Weights of a small transformer language model: RMSNorm before each block, untied embeddings.
Each number is 500 + 40 x the weight over its row's rms, rounded and kept within 0 to 999. Layers, rows and columns count from 0. Numbers have three digits each. The size before them is the row's rms in percent of the matrix's.

# q: layer 7 attention query, 64x64, rms 0.13, rows 0-31, columns 0-63
# k: layer 7 attention key, 64x64, rms 0.137, rows 0-31, columns 0-63
# v: layer 7 attention value, 64x64, rms 0.126, rows 0-14, columns 0-63
# o: layer 7 attention output (transposed), 64x64, rms 0.871, rows 0-13, columns 0-63
q0 021:546516449564510517395458503569474501498516496531492526495497496550526455551501592474461509569517498548549452564500560518482481503511498552419453443468493499474472459455504566484456500498465568
k0 027:435503468452511554543520469458444557593472510555443487493525450469485592479511419481472475464494515486486531478524454498510465529483512530545531553511526461499529574502540476510556426482548428
q1 029:498452551539543552488523519414461429524500462483545508458520443527467517638498491504556460434501488497491416510519541510576469502492453485560526530469522540533439490508522551469495487508494504
k1 027:544466471491474488469477529577546503480485439491447522507462535545470473455478480515512541547469529477448545482473516489426529466490509559432464379456449436501579437497542464519447511503498519
q2 031:453454512459549525416514479493542469541520456512513470477535455494500480563445448465562508409465522499470415518473524525600470504442506485590469471489499544529465451483472501491522460446505532
k2 032:567486504488423434582443549493511497496485556488505585539426586509532500446510512513438497506564500506496557468498488504449501513510476516484565506489480439439549494488519480504424538559469462
q3 029:449491496540559490555442429447522541533532523476561556552582520562523543506519520505482496431494485495506523491514534484459485438505506509506504508421480415568534501534520548464424447496481437
k3 026:518520493517504428563416513590504551455503495543492560525466563514544521450483482458437508470551501493494594477508471481468545503519498497445497518460455438465540464467459511579422490515490467
q4 026:421490482410483467542569512530422491478468538508411447452447480516458475522487504495509525518501506490563566525525457517530546549525544525404478520526495480460515565506484494522509529585464531
k4 062:566506526551497553448492435503536503454517424493551491473490540509502457544492494494532482573470501460467436564459503475448480488441432514548531403458485564566444478481526466516508539452524513
q5 050:610563559543491501500514462504527471528493475481562455521511509522568497526522487525553514529461476481467474476450568532419464481455418445619529482562483507513500473485514443476499505472514483
k5 050:435520475479499551530518576469478486512459564512487451494452427504526554493526539506428468513496487516561489460518534462604520590534541531524467567535514482431526515519475452458545472549538506
q6 055:417463503504505448479510510510492526458450571524482501469493510489507503507449550445522472517547489524541491554618461474592511488616448545467516551473487496453555502456485476506489502504569521
k6 065:516499442498495434503480494415498467498536459496502580478494565502478522473552429480518430470502547503428530527520501541462528489476514507434459446549544459547502493487494645509477496512468534
q7 088:569552532559503578529486442462515489494503429463560471522555525488514478473513490570505515532469509458468516500427542561440467485397523507609513462550492524534447478502496490494539503493468480
k7 129:539596493535486594473496497503500508479464549534508452516478475445569500558463536529500465571463505452539451499456517419467466544548479521594521465480476525499457524507520413490520508477553479
q8 129:456468498499513554559478485463431479523519429527481550500541496463446462460541450521423486459447516488462526500450525536499509486421631496458434444496494493559472543512511553475496536514477508
k8 117:484453487429502477510484487391467421521544488489493521539517495547459577496519460452476456478532559526438509476508540574555500524430564538459480525515539487542534470462469577484499460491463536
q9 163:501506422453498548529454504573450469538507482469430453442441514562483472562498518500496543467563492442509535445501385447484477494486517530506495515474471447498501512572513538523506489567438477
k9 150:493526541488460491512590438434526533526542501520425564493440467493496512526499491464557623554491488468497523459508439532451526497517518489516494467556520453523464559544505543503404516510533493
q10 172:450606484478537548552497504451469574469468501413515587537480476476505515517470533527431485495550491506447495487442535459515490461547506495476529526487594538525491448549535516516508471555547543
k10 167:494496520517510479527505494470466599459456444502549560538498451496508419597537466513556521491529435527444464535509491455452491498472552531476434501508472509477535411482527547499473443577501489
q11 168:450422507513541496419516519508465453490445438520581529474551515529564539519497549554511553438484523508501537560422541498507436508544563476543475532498458448475469502504477479570449506541491499
k11 156:482478425530464479444524496501555509465463437467521499522518442470466505558510551516478504425503479461498553568466521528470475491494402534496522517538553432570493588525530430486475490438455489
q12 152:463508467546414562577536504525475478457447524521479548504467520485426542441542499507489504563443475496501578512473537497543586521494499493497502596471560510516477567428512485524490468538491532
k12 146:548464598506423481539515538567479477489549560465572554495483525522524461478519607501491515522503476484426523544508482516406549499488459458486490539482507571457496527464468517461472454502473520
q13 168:499486511550406496501503553472503550481494503493484454480490551548578484484397528539551512493482521533591512481450488482518486497440520447497493478513574473529553472530469518398419488519471533
k13 167:467480468512411479446537518481481521480507526532399524502522459435520414519477631517477428486484515504508514467504534533532497526506498427525474474493430462514492481468509488545540422518532541
q14 180:478472482505484480575439511572560467480567463455454512523511471531536475486551508467590490465511488485523508447396569503453533488485505542438440475495517567423457482475491510496504564486490468
k14 167:571589524493501494509456481491569515507525484604527519458527604531501506525458562484497557438510521473541485481515512478502507513543496504471370492524543505501502455549560498466520498463515552
q15 165:508573522496475494533474622467534478430399535513468488517459460457482502517514499498455484456598480561483496483511505507468489588523528519505456428518455429462476526473486498520476460538476477
k15 163:565492516528480473524481504533468521415510471490475470515446551505495470518418449519512438608580500466552550536541476568520521458498512501469437514520455499525482525537537450537506574487455557
q16 018:526504500481548480485524451566488538479599484451559573527600497543522481511488551498481498541496528560465459502502443450555467495522507562570524523473422498466480450440524497504539519460451465
k16 029:487474537501473482490523571490463443530465519502445465437505521435456507543511485540588482443443468428493539533473510424455520460472508422479491497502528517523481567588442511505439535540538515
q17 027:447446527464523553532535528438494487554539531512521509464544433447475494463427527457552461433495539492578423488494494533546520464536448493577514438518521454518435447467504441498501523499471496
k17 026:559575484489506468491409524528505512448478499482488539579431499509485590472549456579437443529516471500463534489499514540494506565514552462474500596530530489443536549508484497508452512516531468
q18 030:501485495539490494480521550513514436531478552517513461397440516488494491413530451487476491499435505457491444472473450507508486467492479501536575472563507523459467479428535370528501562473528518
k18 034:444553519458487502545504521496423584470499515483480511547525404463539520491474522501486500491546511549553508521531539530502526542576520498523406630492501499492511497520499518450540439543525455
q19 034:533538511551519567433501502470532505503513474479562503522560504525546490459501466488513449517424476477482393470485523478488443518491482511590513485487497571517446424475517405500562510434543496
k19 045:437506480443488499543485562466453507536486611519476475517497446455502569495515511536451498462522498517534543437514520511548505531573569549499472614523528428432518504518474538480486481537510500
q20 040:408446449492523458534456457499485540533512528523515590531503516493481535465517533485451519482527492517489553488544495434507536489534525528409463509434514401538543532527496567492421448531473473
k20 047:527526526484504424516418458597549502481529530499439515550589543500471538480478515497487495428545522520542597513527500506486540453508532485471520545439454453466502446479495509527451525458441465
q21 051:511508503506489583454555488505460451513482415493506442446475485496458449519512483521507552569459496442462446526425503516506459539442500512551479439527484576503417512478475438524574535501520541
k21 048:551552476542513559486552545430505508493459524507544467501458496430581464509526477537519431567455502462512444477475513432457438540493458507555495430561520526496483521502537479456555538487564531
q22 067:494442502431466412530536542542473494522475545494465461498419493566501547540501542495563526520522469550545494481544440454500533514624433467463505553550485478471560532514517491512469480500517503
k22 077:541576526507478504478442471497486490452554478504489568546571496499500515578474500498549446485552577466480527568483521469439533442537499500553532464377459501569497489481490534513490502494444507
q23 097:391436486456510489531474490470483501506489486509446554455499465492418462486482494438441470436527534511500488523575455488612516493540559531413460523471489488515521542497503564490506508535517544
k23 079:537489495504533553507485484532492524536407626500518421522482510474529545491456584535499508529519449538542515427473504484476410537444547547503496525563514483446503508482523459477504476482540449
q24 134:537497556445493495525509477544403471545429482498484475540472521531506505501514479564483514572475432484489501476405526466487469484530487438468505512630439477471449491539497472498547528448497539
k24 138:462425448533535490528527536541497524514447544516536450456443507478493476386535526534466538497460425532526495444521494499499461550463468514444468539605550472429509519521493460476510490510560494
q25 155:530530576479484504560439403462583468470468504482473516528482534561429449499493501571417498473495505506474496527467475559525471472479508456522557475515485436477472456490482467458539456444430487
k25 148:513512543474530530506404426561566520526465567433432488470519467534517513528474546528535510474510463547534588494504483514577481438443583513531520518519475505458543515483523541537489562484511491
q26 155:502542449510491451488474459462462488516509440474462477478476545494462479498437457478562466507565551449533508581467479503419448492491520465496500543455570487414534529456534397540496520533517545
k26 159:542521546456398471424501434480461502531507501488490536493424512447506517478501490443454485429500486471498523491485552459485538487562530523547514529536505453449573491535502449493531566598450484
q27 159:470511571541513513525461498524462522498533536531466473485544480406508481522544435468519465407554474429523566542492460480538541519461541483562560593532460535516506494533538529483494498452441527
k27 164:486495555532543506520532539458498510576466510459503485510479495456519462472550469443558467459550525421541583458499500510517447430504477445529475462432541477480397552475547559469481454499497494
q28 170:493505436463462470527476434477473509453399464522574488560543484505500480482447521433524529528503512518473552449570542447557473443468474497524477535519490500454473599496450527442509527454469474
k28 166:484505461560504478493495432548487464453504494539518536432584443513426508485433500496532516519596525514476485477480511516526556532484455412539553453486494542436500512585523535471517485555535461
q29 163:527481501455505501506553488500368579433499570535508503454581511516497481494501521470500463485545501491459504508455469460513500464536564544498503422464571466468489518542498430483476552422486479
k29 161:551503536512576537481558506539484512375500448579457490501467499535495479464551478493509521473515556539503570423522522526461515488456489507528585479517532431520545435486541496499511521484552549
q30 172:393538552537515485417449548459479543541451481537463468593495564571414544500474488477505454493465414465451508481482481519488505506491487511525484498480517521463493484440431503469509507477527460
k30 160:516480522492503465539465447442503499448511458475562406508491521552531513534515498457451486468474447438535551439479482538524563527484455450498474456506494505525506510514395450565498455551592480
q31 167:547472476544483534498505509509551487518393540522507479464554431555516549433487487459517493473468515439440414497498451550500555426511495542513450507511459426519516453442526462480473532535555501
k31 172:468502539517437554557476526513542484594497506547509521481545511486443475493443499476475523489554474523500523512451520440522574505432479521552564461535483504557492468457499438598417517473500551
v0 125:502506516534489402561448464487479520484427481500472542487527537418511541480520500558432546540432577550511475474524503461509479443483534521490538488449557533523457533476523459561545472540538564
o0 127:495551516471563500430519496508521429531507463463550571534465535494479491519493555407489499489479427433535497559430539513472525517506510525539544569508442527470550514516413480476470499482446444
v1 116:535486508538509450523510512416545519506441567534520534479446486534553549556463493487575492559507511550489533502537535487513467557530490427490541558545545536519614554444471517529526530465511500
o1 117:483483453533519452511513540544489499505537451430551428542512512441478500534504420466451503430494519436504581493464431517533478498523516487492562556514533440467415590486512515495519506457516545
v2 135:455513515596488463439423515493521539492587540518478435462462433470466553474566476539544510511556491525540513501450517577483528498510477563459476511496528516510505496427511463452514533561560513
o2 134:488524466513475433525562488495578557461538516527476519508519547530503530474585578494443507493491496481527456494547456516478541534529451544598437517598498407517533535482506492495501496537545491
v3 116:509464483568527490501565520533515476573476504544398546477477495504442533441475511479485462478518441505463539521434497498437490465453531561476440527415497562500535476576439501503526509490560474
o3 108:475555513464468515557424502448512469497548486528493481512566493511526481478607500565560508511430428539480492480529457458532435496527565445538576495526530469483505500497454505492554455498473425
v4 121:502458530453501574466494504516548503477486534523481515542540517429464517542524431483469505536492548456517530560467486501487486523556498403419505471527492500429548451473620515557474480507507437
o4 115:518497471504406482425442524481483531475495498468521520446525523523452534440451447492372489442538491547472513441490499498482466488500507566470487504525424465531508429542488452514470476475426522
v5 132:443583523523560481461554519569489504469511474392498497477491508495520528481479524522462579509532542476490520453444494506529458538516495502491446397558486531492575483413457522509457541501468527
o5 131:470495466538434528474483491494584545546488465542491471487568460474567471519452511471524564466571539496509429498458560512457523564563488485538475529512532433500465453507594483478518568505476492
v6 129:525524538519527464456462518521486534507528487544470552541500487425445461570529498482541493517453482406517535498516529510563531586515524588466558511565448533427517536498457503471498438441483487
o6 127:544402447476517505551414510470547452457460439510602487471525521539487496464498547468441479461492579543550509450515484508442548522498471404539535489478445523511501538507476505511528517498499505
v7 115:428571510505484544478563467560490592559512504559525516535523533522506493512502487474580429440434495546508515528510548543518495513475446536411503497443428491457482572494486505501511535525537504
o7 116:513460442511537461614530563496529464465495478557492469419541429464540486448510531508494517590483422528485504469511454539536549500428472540493542519487498520551440476504447509472459507472498481
v8 123:514553461444560481555554469496515460459486518482459604522454491443490552481439512490512471487531456453471470528483474551560518500523465515523517564467492462507531484428550448514516454428586542
o8 119:465560547562425478593485462402473468534422470482552443463493511469517524482573512482486545478529480488495533451446566504470499477518564521529506491540550521443459512505494507506493440558528509
v9 119:498498538473461503496508472463552433490489520453483513457581539491521522483562479443571478498533494501506542544501450494496419540459469527412527432540490498482520458573513403497496446519518584
o9 120:565526421483487448559493489473486529507507490478486477519498511455519566494401503541424503515504468514553475497483518460493434480475494521567579533496455519527548481515555540548549539556499391
v10 122:567512515511473498538504501552532454501482456504502507508470459463455583519506465490567530525454524499516473515528612551521469500450481468514460513472497401447463458436395531522444524540488474
o10 122:489470523590484488506474483538579499501515463512508458475525529576502485510458490558500464553565431520468534569442520441505555546528475525452522460567503518511476595515447442480504528485569519
v11 129:498560492505467479534606448461488435515564467514521457543509525487504455547541589501463474526531534589523563514420487489547480469471521551452504544491536544473471475486511521534452546498522442
o11 127:490517517463516499569523499486492548513490424558544555467491425446484488477513492548549437472502446508469487477519565431472419523511419562480459571461520469482508519591514547467503475459517497
v12 117:477488542512471497450449494513470456481465469524514490533487422541464463445469488423489481519463455553556479577516458444507478500585493475474439471475562473525527489472464548479547502430582571
o12 113:408465433526440456464516592528460510516486523502522537516510530466531457547581459513473574526495524531418526555518499458473511467443525465516501521450457493519555521511440444533495467519541447
v13 119:458586514455503452501502496506502476526509444550467453468480513532493559441508512550591445494487403488509486486489450491492548499490465476535525496511505517539556444471586550516555466470450408
o13 114:458473483525508540590514487478524511576500573485501520517398475541533442498502457523477525427451526509559494466525502533541468568494523573561488471484512464508459464472482475499520430578561525
v14 124:486548416476506508567451542525528529488522552451486481540430463502461437512457533479500536556466507463474519527494515527529470480506451493507574467465607530528586434568517526507532481552524525